From a checkpoint of a small transformer trained on Wikipedia: 3.24M parameters, tied embeddings.
Each number is 500 + 50 x the weight over its row's rms, rounded and kept within 0 to 999. Layers, rows and columns count from 0. Numbers have three digits each. The size before them is the row's rms in percent of the matrix's.

# layer 14 attention value, 96x96, rms 0.0478, rows 0-95, columns 0-95
104:473421552556461520466476566559541475485435480542443530486566492493621501569452566370523480547525541607541536493483545462495482435517488472557501489451500474516338512507452558484455471538447443406583536555468521490489527480447519632458501533481548532493481483516447508452590595547509526486
103:478543571523490537417528500537493417484486513461441534469487500496574520488500495439514537476552462424460520545411471543531455415441516603624501468454504494540433541473489529593480460462484442398514579477404439421451498435509478555584485532501560494476487572482533544470472616391500419503
099:414517521520474656542555528479515502398523513479587540505520433507425481530534483570477558488472517487513549507503482533499458562512454526534469419552452495530422436547436566554499481465391377537411497505511537430524519573541456479486581404509436523541578516479548513405562486427499516502
092:452536459465527458549465493492422485566570592434509571558403497535597506535568480559464542458411481497527502426480473492579414477487405510501440444538469501526378508462461584419379536502453479494552444506441540481504488519487505505446418505437555514520468477510404445570540573525493520486
120:453528403499493611441488572577498518567486511515496456505504488580530568471552453419539541483444489532444450445470536385545563514549557445446478513585514500433505578485477590411559524504536456483511448456504510476528462527467529401577483504498503454571456506443423464466621419484479542428
096:403487485521498452571382430454443528472514440520519425560506384527539482532455493534489478509452523551526477450490468548547426453506565529487529515558574500460509509478576390414540534531406586436511532408513453554521451545524506574535536409563448517494491460500609433473464496502547420500
105:470454485472538478505534450493508519492469513549559479524402475516504507402518595485493570496454464497431552495574506499476443493490434550535529558455535450567515511419520541469567453484503456458373460507598511457434492507529536485535337539466494538478477548613543531607612513495520551403
100:467519438507482439475514510438543407536595468484463564522468542412478388489421412495477458503430469573556541532563453474409514491488585492539506455479492523474468512445516413441549563455458406529541577528497600534525481537565559443462468494531474467530468576556462443548535594520466414551
102:524443564411427559504486520556440477561491445478507506480508543470484524519507575491554678381455485409554492528555550525559507441460527474489456513442566483518455507492519476433561555533473546537520437572416543455448481423439459477466491434573506558542506603497584443476484531557478459522
121:545504534451486562540539540474486488516450599543541556464548447522454483574511526545480487479555490516412541480520522491585574513426476466524552505458545433522580523470495547545517517534591553454496409457504527420605471572532504446476511516477440607484463502511491489513561433448352648456
112:467498424500505413451545478538425600506535550492351565515512459529529445508556473474532529563474550510564545518472469550496508457577443531527504502624499439542449488474506445506533434530530510418499599519547432518382511514488442449558540451488530490601402523431536506515498464470519461396
091:558460513555453374385554498498462528506577509555480550509498480511534517448485533480498393526408529394514514550504476440443450474537556449517459502467477540567437417461472550442573457534513394420511497461559484402538521533468395499587498473476533491446504433554481479552572539511449565472
104:514566486563488414538425514429499574489552444509446487510543545496567439484472389599562501569448537540523558543433504468489533521506501574463587396576551468416440491505531541475568546519541514480452460429585507561527455453496519470528433540458419421449553614453488439514505553498491516519
106:439494587414522451559548466436540520478505545490495544467557515498502480483404512532400505443514378459485451510434510568502519546530587390522381555456454495438529590499528448493496501442501550570419520496452501459523505523525428485435496550394477493508537474506596468520575420479513591524
100:467511508384481471551461532458502506541619493529456410491415457442454560580506472479473511459408470440503474528447498486525461405514459507540557542596460537457543471486479545497508453538472534439438570403506496510517461534467589484470401529444363554474542461556456602469536514499509444560
096:424451535533453469473496407556463454479429503460513525415519505524450530472449596584488556571559471485450501418493511512495560528511530575494509512544510559574571597465552490469482543507519449543514501538405507494539453634513506583589484544455518455522527459557540485377486502474555602408
108:480531471525396415517442569539504559484485480456550550544542617536429495490587407515447478550480481492412484437570483477539591515440492552424475417509452532502604499473509541441468534466474460503608511481522463507515482510530464557582403454544508440454447500578487468580517515454476608477
109:480512489396513579550485479488514589501400521453548468538500549449553513458421426535442478424460558487571590524500534485594478542483514397429526474500555426505541503548519494571474502467494488481504497452506536520429404561473581406516505465511471461473526566571535528450450552543355509421
104:516476474570583496474454455499435570521538416493531612512575394436537380493451482465576520431424502482443456471513511448518597473608483422511548498554508487459489495391498522515462499500562507487536529472551505498425527440486374574506538448494507465491557560479464509528473609562472496512
099:591552522496507509394461499569609428461565535528429557408571424532517557448534470428461547472448525545451499529445553581439530466572518442422551517501417510544465481471479457407476515518406557484479464487501498532486534385478491507545518552472469448541453488467434412436494529429536534539
097:403460535418499654434498446494475530517425469555498454521531507460509540523524521559404494454450468452553536503570524525493442470561393506497517406601429561456514510504514511549560510512585458532509404443472416506520598529453482516420438442477551468573496540489480560512523533432506491564
093:595513461530539481509416407423591502558552538566509472592552506475472492449493499468555488591424499449451494578460559515552469472481564510468454490517574555493487461517486360479481517472545475436466466580559567534515442437500468450418471465454462577508454507551567427533446435566485435563
094:404471455473444532416595490579579498531507508546559516513435483573399480489486536556497447534495497517457505533482558445504579482478510446559468528506485487584463463524512642513471403461447548479499486476466538467519486476558412513494578493449512569534489501518560504466485357383609511475
094:501604406499575523462576544455492444521559564401521510507504541554499449579521472523449500450484484561448484480492568447478481520468552343494427458497515505428473577517505554511495554511405503464406479505478504503529469542535605473527554504497527402491559588481519392521489476476554516395
093:553414498585604515463611514537426524431503502514517398505506526553473493425539466520530562475507441493501567536439487490555439590494447438505502491458494607439629447492588525517408418475572511596522518533515488456589512489483564513509450492514485537525525513487513410419518418515521501508
116:503388498542468363470597530571556464412440514527552490542484475440458532532462433590429478476533447525476514513598568425479481486502453470448501603513473458495496450585482501530535576524574526580477512429554467556508546509479523509424501572490431519483553522511467407528522446472445490401
095:450519593504455603519497517573587468535549530522492379468424562439522468491449480557520518461405520503481537448450442571348490555571501491516529527537516453449440463496534586539413560573492453556523499487521559484505464520436487556583495449483518526574561546504572423511511517574529543494
103:468494511456539527474565545534530481483467506521447534426609496477468477500529547432455562469534516543452519464514550311511537474533522436526460433517589503538565518499470494435426494475505480397456544380473448508513475494551455541485503487503560378560541578444444490447537445498500586406
127:481438518484522403472475495488493546551544479546458617422488574530418530602518511606508522445560507480521525540458437501474489467474463449630508481509500592464456505502486546540541512501449500490420575534583453468411582620469498604443473428503445483508545457403508476450543515473483492511
104:421540517493531506499454579554535485566558404435510506558484486499499436504506551542492524591569413582464491500463481546497425555585493508488493543471581543562463567572523461564523442449520392545584433472544456518519464473477461396503505481591447600497501457501458395531497533583439460492
104:584575490528526441396533467521484605471408538507500573545531458462514432504417549508529456561468545455547501502463506415544468478514476524371479479463506560523539416384485444386540436449503433473488401457451548556540430536454486527490484479605497517468529527596512481520506475519509450485
105:450590552465530495457421495489494464486504390525570471517566533533473473439505610546501468594541484428464590476503587539561487558524497497471470577548480499428581528450492533488447629433524480571561446472402494484514505591554499470499495421506511549442469440529582556508507462475423550454
109:394440529423438500523599442591451493516510436505538514473587526461412532451539448562445526441542543463500534472518540512398471516510510432578622461529510465450461471544465500555473519567448532411581520449467401495542547449585479479519511540585517496495468500424468473463480500529411429507
106:574479489492514611501429418464580509517593482511446458467495607531411432435520581537521558462426455462513436485490508571466469447498489530577499472525466508497533557527562455539529401544445456527439467612474580521489493454428440548501460495432497599502551565478527476552423517469470543564
103:515477401460492478571554640511482485508452500485523443536480464496452460553526463490567500517513466421404430558553590528526526484517495517545566608586499468481594557422532395468527427545555572508447442543455399510554499458558524501475424593448479532482506536535472474511509424517547522532
105:567608589526536515539538482591546508440472596554437416489501462495577540491534470550527452470504519597588450470485529494494444526433500431519468496439461462449480534546458542477526466512514554523541557508575620520492399420512487429508572566545488412494444525469425524541515450423529582498
097:462540383516553417539480475516526486392542480418594390528500484483523563466535438568431558478470505496484564425533468488505433495542398492465470542499485481489517440524593491534495553560512535498484412603409475534439540560508451452454485531466489507443526417567552469589557562560530529517
113:523409510465549534547448451439450481410521492564477470560448461476543452569452478513452522508576467490499566471520555536552557564441392472534445492467514463481597610577542468450450440477561481566582466547485468414581539466501507489501476547471524585497606456490494515460465502428620477531
097:549434557471624477530504535498508545505461555394593599532536482525640522529485487436487450439449487565411486527460518520532380486540481430480481523536485397487512518469521451492448514499527522497516375527505437491487565394511509508495472509501501435476476475514421453528529426534374468484
117:507512400517484483510378464560538519507508474555521472552479527524543506537434483538575493493449552514547484418451524469493576543582427544405519500564496493457440528580489598498585496453506461536490402454494468524494396460433418547562496477456458473506581444445568472359501514485585515479
108:567610519568479508527498486474495544503457543470537488444533604543478410414453402588585429473581561520487433495482406485393485527516558517424502519456491520456430432581469518573469518528556480449393429526500525521500474495554485515510517509540521409425470578523504523505538594518496472455
097:491448612513395450456490476594501472454487550508532586382538545479524497561488504444570589486652560552565421498531465504473545506474539524578458557510540503482502552393477555509524529448532520452506459470488507531571505511489499505488545451437549597521543475455520492470395551457445456569
124:473518468523482589515499478537502405549547608546559444504500539385546541443505535491548403519460429538517497558383476446549454508586573458424543432530533501537447421441474548585444543459445399563461484412460477540481557527444539504406527517472499481485464473488528532474527517570480471547
105:444480545510502464500445474496468520471384534497615436499484538535518560386519485488528505531551552555525483497449436401495558563517509486428553606449547523508529537564505495531561564518485569519378659466523510576548472521494440545474593533540386443492508543484513544523478515451481502520
086:390502551535435556468532524501402439537430542564543446512519506515460595443515538571523505520601624559508490506478458399438457467537567531441590470505468475468446446491527522542523500529531563487540470336528499426564529596490488456448467561462439529457502504487507505522540483475434497523
106:570501475510522544483594497494438519511540521559502577513513429529454484518466481485438421542394467477511545552435482541445406539581468575558445423507517471438439502430456463492489526514470536552487440560552440470504597450500560519507537474391533610524607525463533490568437465519545397446
101:554448434513485507459620535476462455493502468473438460551565538602541523438561469497497599614496522517482529536453522482503491435520549489411582483514487471494453423538575520498503500522527488475622542581446425472475596505481518484527570551498452482615483502417454451474571396525454554491
087:493488421582435503486445531541495552625555416504597595399531490544514511479547468534575446566464539523369509486449434520449509448599497505532473556495492495481481500458577489536544589515419436532530573472415481447382478507524521517502546556473551559486485542549430481532495471479468510479
103:498457460532489456426411620470391560558496519510424485465471538511482441523498445482486557454505525435547519457515425480472606521591419478525518460556476455463453492498509568485466444598541477452431468576536379519404573561453426498556472445492490521503574447429463551486499524458553505487
098:481437518592500507438530471482472528423486475492473513450547517359564460546494568412571575515518520519570554470475477488518492488486526529514556554584557534516431600566457407508554485480594553540453505602483536489506466421560440515602513530481467546497484553488477597485543539517498495373
106:483457509518571457383580541509476575477516527566502590469531433485535482564493568449463524511444537423458491508516478503518499445483553559612568547477493538607545391434495359434533451530464603503510456525503501534567481513543525481505552472527530536567455490565537559490547485429575454561
113:542433524550504501523529576337453554465442423489488393473456479493461454511470507430555534531473555496524438452510501536487587493424479490598590461539561529418564519520459543514541510450514499476598479576561457522467525479556434555478459412440416422446488463434483497532488535482531495421
099:492499560392458498550489542438486522527482511507617555497484447467451557564508465470499420435495451486507485580582535540522551466477563447480512582578473412545522490485568537441471557573395493519582404603520460469612519540459481497474472512458565483453416426506500528536565533448518433520
101:465533466426521553489487515489459532502494541474528503560529555502477508499415515538594531368478508467453439521538437460491439549449524453543473521451525499535463390495493460445565554458521449621580438602511506398549585467496450499529569501516426431480420499478606464491442482545494399459
102:458384465563511496477555494444565445464524472423442500511544480457453461566481585507450552487483493474468545390487547497502481490481537562495569456483500542473452598479504415517409454442435472472497440499520573587476646537565494569535481464504444559404565490431518437489550579465542458509
105:419518562398433563570499457462450552484490468487471442473450554517548482516521507458408530448485609583544454481456494554454573522465525432455481511591481477392512571533497465428455462552525536445467507411491594396565519523488582518551518534557511428532484502407523512508513513422476512425
115:543440543434459488481617469487458476530569551466594564471514488511436467543559515579412492522506387415407513532541488583472423546548549505495450435474509517570532541430540518537522519514545514607487418492436437476431515516537546570447477505515470567551450425460523456468585483522498541424
112:500542475389486528500477535457550384455541456461494507598470492598501474614482482477506540484552511498558556448440440561495503500393449502523505502532564486389531537547547486457573366465420487507529562556535497387505466458473501525478519500520559467452539470447483605447414511444486490527
097:479487517494495506495490468447433510517534482574533550579428483523491514407468578515513402498539480463576489581469474512613337463512595444478445493548418508489438486605432481483445456380452472525443515528515558462429474495479570505505570419546520518513499475497585539527518489458482418527
092:448377535572455496484465532572479501545576579505521471539517520469497568366457503503497466431513556508485451525534473520446578501502582442488468501423446562448456455598486473557483466499590583501430576435628535476458454490452449468470542516448519438492501461473573480590510560549527552502
110:445485540544500573446506443520435604483428524524547505493493524467487479476498450461478448414501461593503487533534435411505491460485471456498519431487438569531585442546437562522517514468551554599439563544564561503382420540482455522487537460538495495562483456550410459462527472413600572414
109:511528541575505444450563444514514453551555448489503487447658561489477474426412564531582451473535495549581530541487482483479462499556604428476552473463504559509501549605516402444489469549543554574483450419474477554466476487497469484449576474516407479432453523496525446525493425557487415500
099:514467576441446478520424550458501450594462472511526404572485432582535585449517446538574458469459485465581499510544524614551559503441445514444514562458460517512426507448542524562449501473614524503459571496549488568498491477481423503487479479604466531420449538499446590530453585507450534526
093:572518571476425562505514494506567444555520470499608463472484391553477481438466467511466447506531489475457525397431549485539515536507482505462550467463471500469457486536464525596519574521527498495448437472475497425455453531475518484365525425399608508545651508464525565524434421466486528538
100:515542562457465493456522459535479518483428474389485426474620422532495488512544465467584581496473423473519470545404543544549513455483550478541561474480457494570489436457461580567490585451466504468551543487407495534460446529543480562572540401578536563518493486496471521541439402492451522607
095:579520541577488565497568478512496510569523494523585534502504526546565554525586548464497470486479469405456463566566510579560431436478544408578490421495484467489516546494603552523564548455445459457520374530465487442441403476499458463481477488493522419528436427474584467539538441521447568464
093:486513455506522415544515512584535439529431514516572548476553495522530480468513440555521561468479508511462439445482470439494493549512519480424464482529504492525483530424484485453637532453554473476420568448552504622540472543569565504574583498473456507472541406559389476373456515553426445427
091:457664536513515477519540532524468463453482567475582477498481482425557649558548572487494489585530498572487491515439442533535536502493556482497444542546544540420557544434560534578390555460485480525551402553497528577490472463494425500485402520536516461516514517490478552491602446502495524469
084:510512508523442532493552621502476539556576493516534423468477594522501461500528415413507471501549394458506540440489532529514546564492511456488527535516499488489376578498440471391507465493556442556563563547388486495510494588488501510575564563571415442485457445514539483439514408535472524431
096:434406551570486527422507470502549492579533510509537463507476493507476518522381513463477568449501527426485462503364543545496523512533556529558557419460505531487468546531479394491497443576458395547519539585465537510466596538569439525453440465375507614549509498446541480524495469537490490546
099:576573472558511489554539512451494524463571518483518511550496449563526492418517451549466535534487493451613404453461590491463581509484565524453478535494514491492480493492536379474484470564466567568536481471417536523651552514521565487482509567524504450386550426567459535423434447579504485521
089:486554541507514499566511547574431387511485483476515557555406568534449440578576465514416522456579496465535465504460482537523437567457442502531434419409384491470512593566400466557512536486429529507541531530521528438545477516468504548477579474490556516537438463514520500442516595575452509559
093:490437497507415540405561517522485426488557473495442531488588583527398426531481571446511517490481450429525460502514489525553517437447539450436545549490522507387598487516512567475541605592430490490437547535430500569559452491516558487567503479537595491443465555525516469531605539501452552503
087:530556569422521422440435541585450588419527513461552542582485478465615506568533482486495527477484480456594501479517403579433468491515548534418532583507452460511485444537661490499494505521509529486565533391544515545533540465435496525485463504547454510445448520480475514523438570509455462560
082:426537499519430429461521536486490377600444490492506477510518547463493509550502510601435511479432539513517556467443594495527502417507501511569450528460513450508409514592541558393496447457500498570488426416513547485466445440478567431528470463583521510480498608560535547411487540490445554563
089:444525484543508460465563507521492480449448525445594567488524590558558472519500461539453435588558514498483485560525526493465423535521416440578547510515437531487502446593504600572448534487554561488471498529475534536535478441429469480584499498531575529507432596520570440498345404552482477509
103:518407444467481473567527464500424507564542456486503462500340524498484481495469506526425559504504505476515430463561575553506574530577480615522530501432480383558455502483416464444576522506589496557428520487501493558421580507500499570469445436467547479549518542442543539572520425528463501555
085:541470394468436389504372553611573512585496457504529421540488562485470515596476470479489481544500511430391425512538538540492514412484491515535455463516528552469523529555436454511498479517532513408458490422506471543531585524562611462443499488523506564484473510431460506449567567489463509554
089:458454556489539498584498588549434470526517463477493404395413499481503508490452515560464536447438543494465548599530492549503449491486516415511570367473583443546468527544519565492459565520483524479557524551564515527549533495468470434454437543484530484477470430474487388473456452406554431601
090:496499444551457551405554471517487597520510509441463495592468571504489567504501557537473578545482647483506524467442437515582455422505551462451541489600508440595498397549476485547462516577498444463495479453510487552491486393498516504398559435508427513550570569491546452499519494465501437477
104:451509424458432551410576494525525485490513460465615496542561565466466516499431614506538471499500587536522465497435454494498517525542546461467492491473437475543618438511494504430564450500554564536584403393511466500587484448477493451541533437462562484434603498490569534552434464551536473514
086:482447494473450467537569531498651465496476574533557581509525531446488478505577482474494455406533462508441489524514376441409511554449373442461531447472441487495444462501483555486494561504497540498527443519499414466458567638554559481403484416530498488497526457512504491566581477511469472488
106:442423448487530501417537470479457523429548471481538542549544506504542599506461485450483508602560466486512533498521534433522545455540519464533545437440517472519456553478391536525488528461440544454541483463489461468510533544551581428415427492511496548480532468575611481429660532505388424542
100:525529512459460537481528524508442402465465577514515497436564470461587597519595540421526436452550550549575480437475545576551532536495565471542519450527517503486553484423467451488430429581465498508490584425503437509474505467512451429448429444372440528512575569438491540453568498539506485436
083:456582527503516455515535446489557524435559450437495556459579518521515449529552546559481496422525469548526519458570496409455470510483629427572471453518547579466422503387458553504443521487511513493471514560567515591495562477515467552497545528400417448544425462519386529489517495522508577574
093:462497412449493495428455405477404486469536445506639543433517420560493531443445445499510444509459471465543530467484440517478483497479538507497484507557531522496522594567521452502416440507529475444555551438423439529458466565606506539524603457475467492398581485564464495477446534478601444489
080:492409544480512477564553583493508522444427485573473535469569538477457575436467533576561484474474505490499488552490481603543519482411523445543406535456491507590489483562491555460439442555500503488443439574535499528422471477442489493442563438546435534449493463587534411609619493558499521454
089:486577541556512464464413560503458524601522458497508584513463581532558449446542361476545492459445521529493457487455545504558525455497526549529540428517446558493475624463453534534578478580441550491390486546478577495480523566574489521500453511482498466535565488484569543536385525400505523533
090:461421466455529475545483618520502540470501509483509466606532542546514440556414493499397495447534562508536527447517557477442594484512525480487435384546494451457479508426517462591436467433479422534552478576485420503539417533526549503522518506378549524467518476551551503444583425430500488448
097:432522462549460474502442451508480509507486453421541502464464542546492434576547429595579455518555446495467590607557459486423581567496462524473491419522493496462488467498684589485470483544519414546492481589559497544502472514453469482464457594444491532437447501562495482510529450537517442482
089:599580473512567575515487505560507481544506621469505566468487519569438501457465526529486439502488517518438513434494489433468508433454530434507552428538462467494522531462508560530478448514503535457503635496398649547506528516515435493496486537459461542421464536516587440578457458469375477554
084:504511438507496475581479432424498497372559587558518501547494455525411503489564354484465489509513537584564427502533491552487551518435484534483559373500526520520441530515519478538618501567520417520459462594563562528442450465541452478556481473516470471435514516466556506592494492497441542526
094:440500429502620589459501568470516527491500425490547495559565536355546563535583603530520595554469452481479435492484590489543554498537564539494520470539507462479559522542488598477569470534526518449583518423576475568452464500488504492530451483526421543456467590494505546535463443510569485487
104:542461557452500446430416555619485483496553460549503547502498498495628431538434392626503462558491498470507542471538450540453518424550472536435513466425544483507412511472465532480507425536521551402542441473522515399468562499537494496519614464506525511511529566559517477432497425537450515477
084:477526568535434524495509560421516495449474529660441435471403494557553534508548490505501577573482492492559508524538532483453515538544490560570501441545463506416500465509487561442598485457464397490499477561546448586458634500489581546471444429537532482555441506429477510543532481488586521529
096:520542439508482515486519499474539429516455474410449524550526470410550571487470481463554409535542519512485446516553427475411424588524561476417538490483473480513567501454610652482429479493455423551438536503524506527492551589481442503396518469512572556488527494499459570400420475463484480505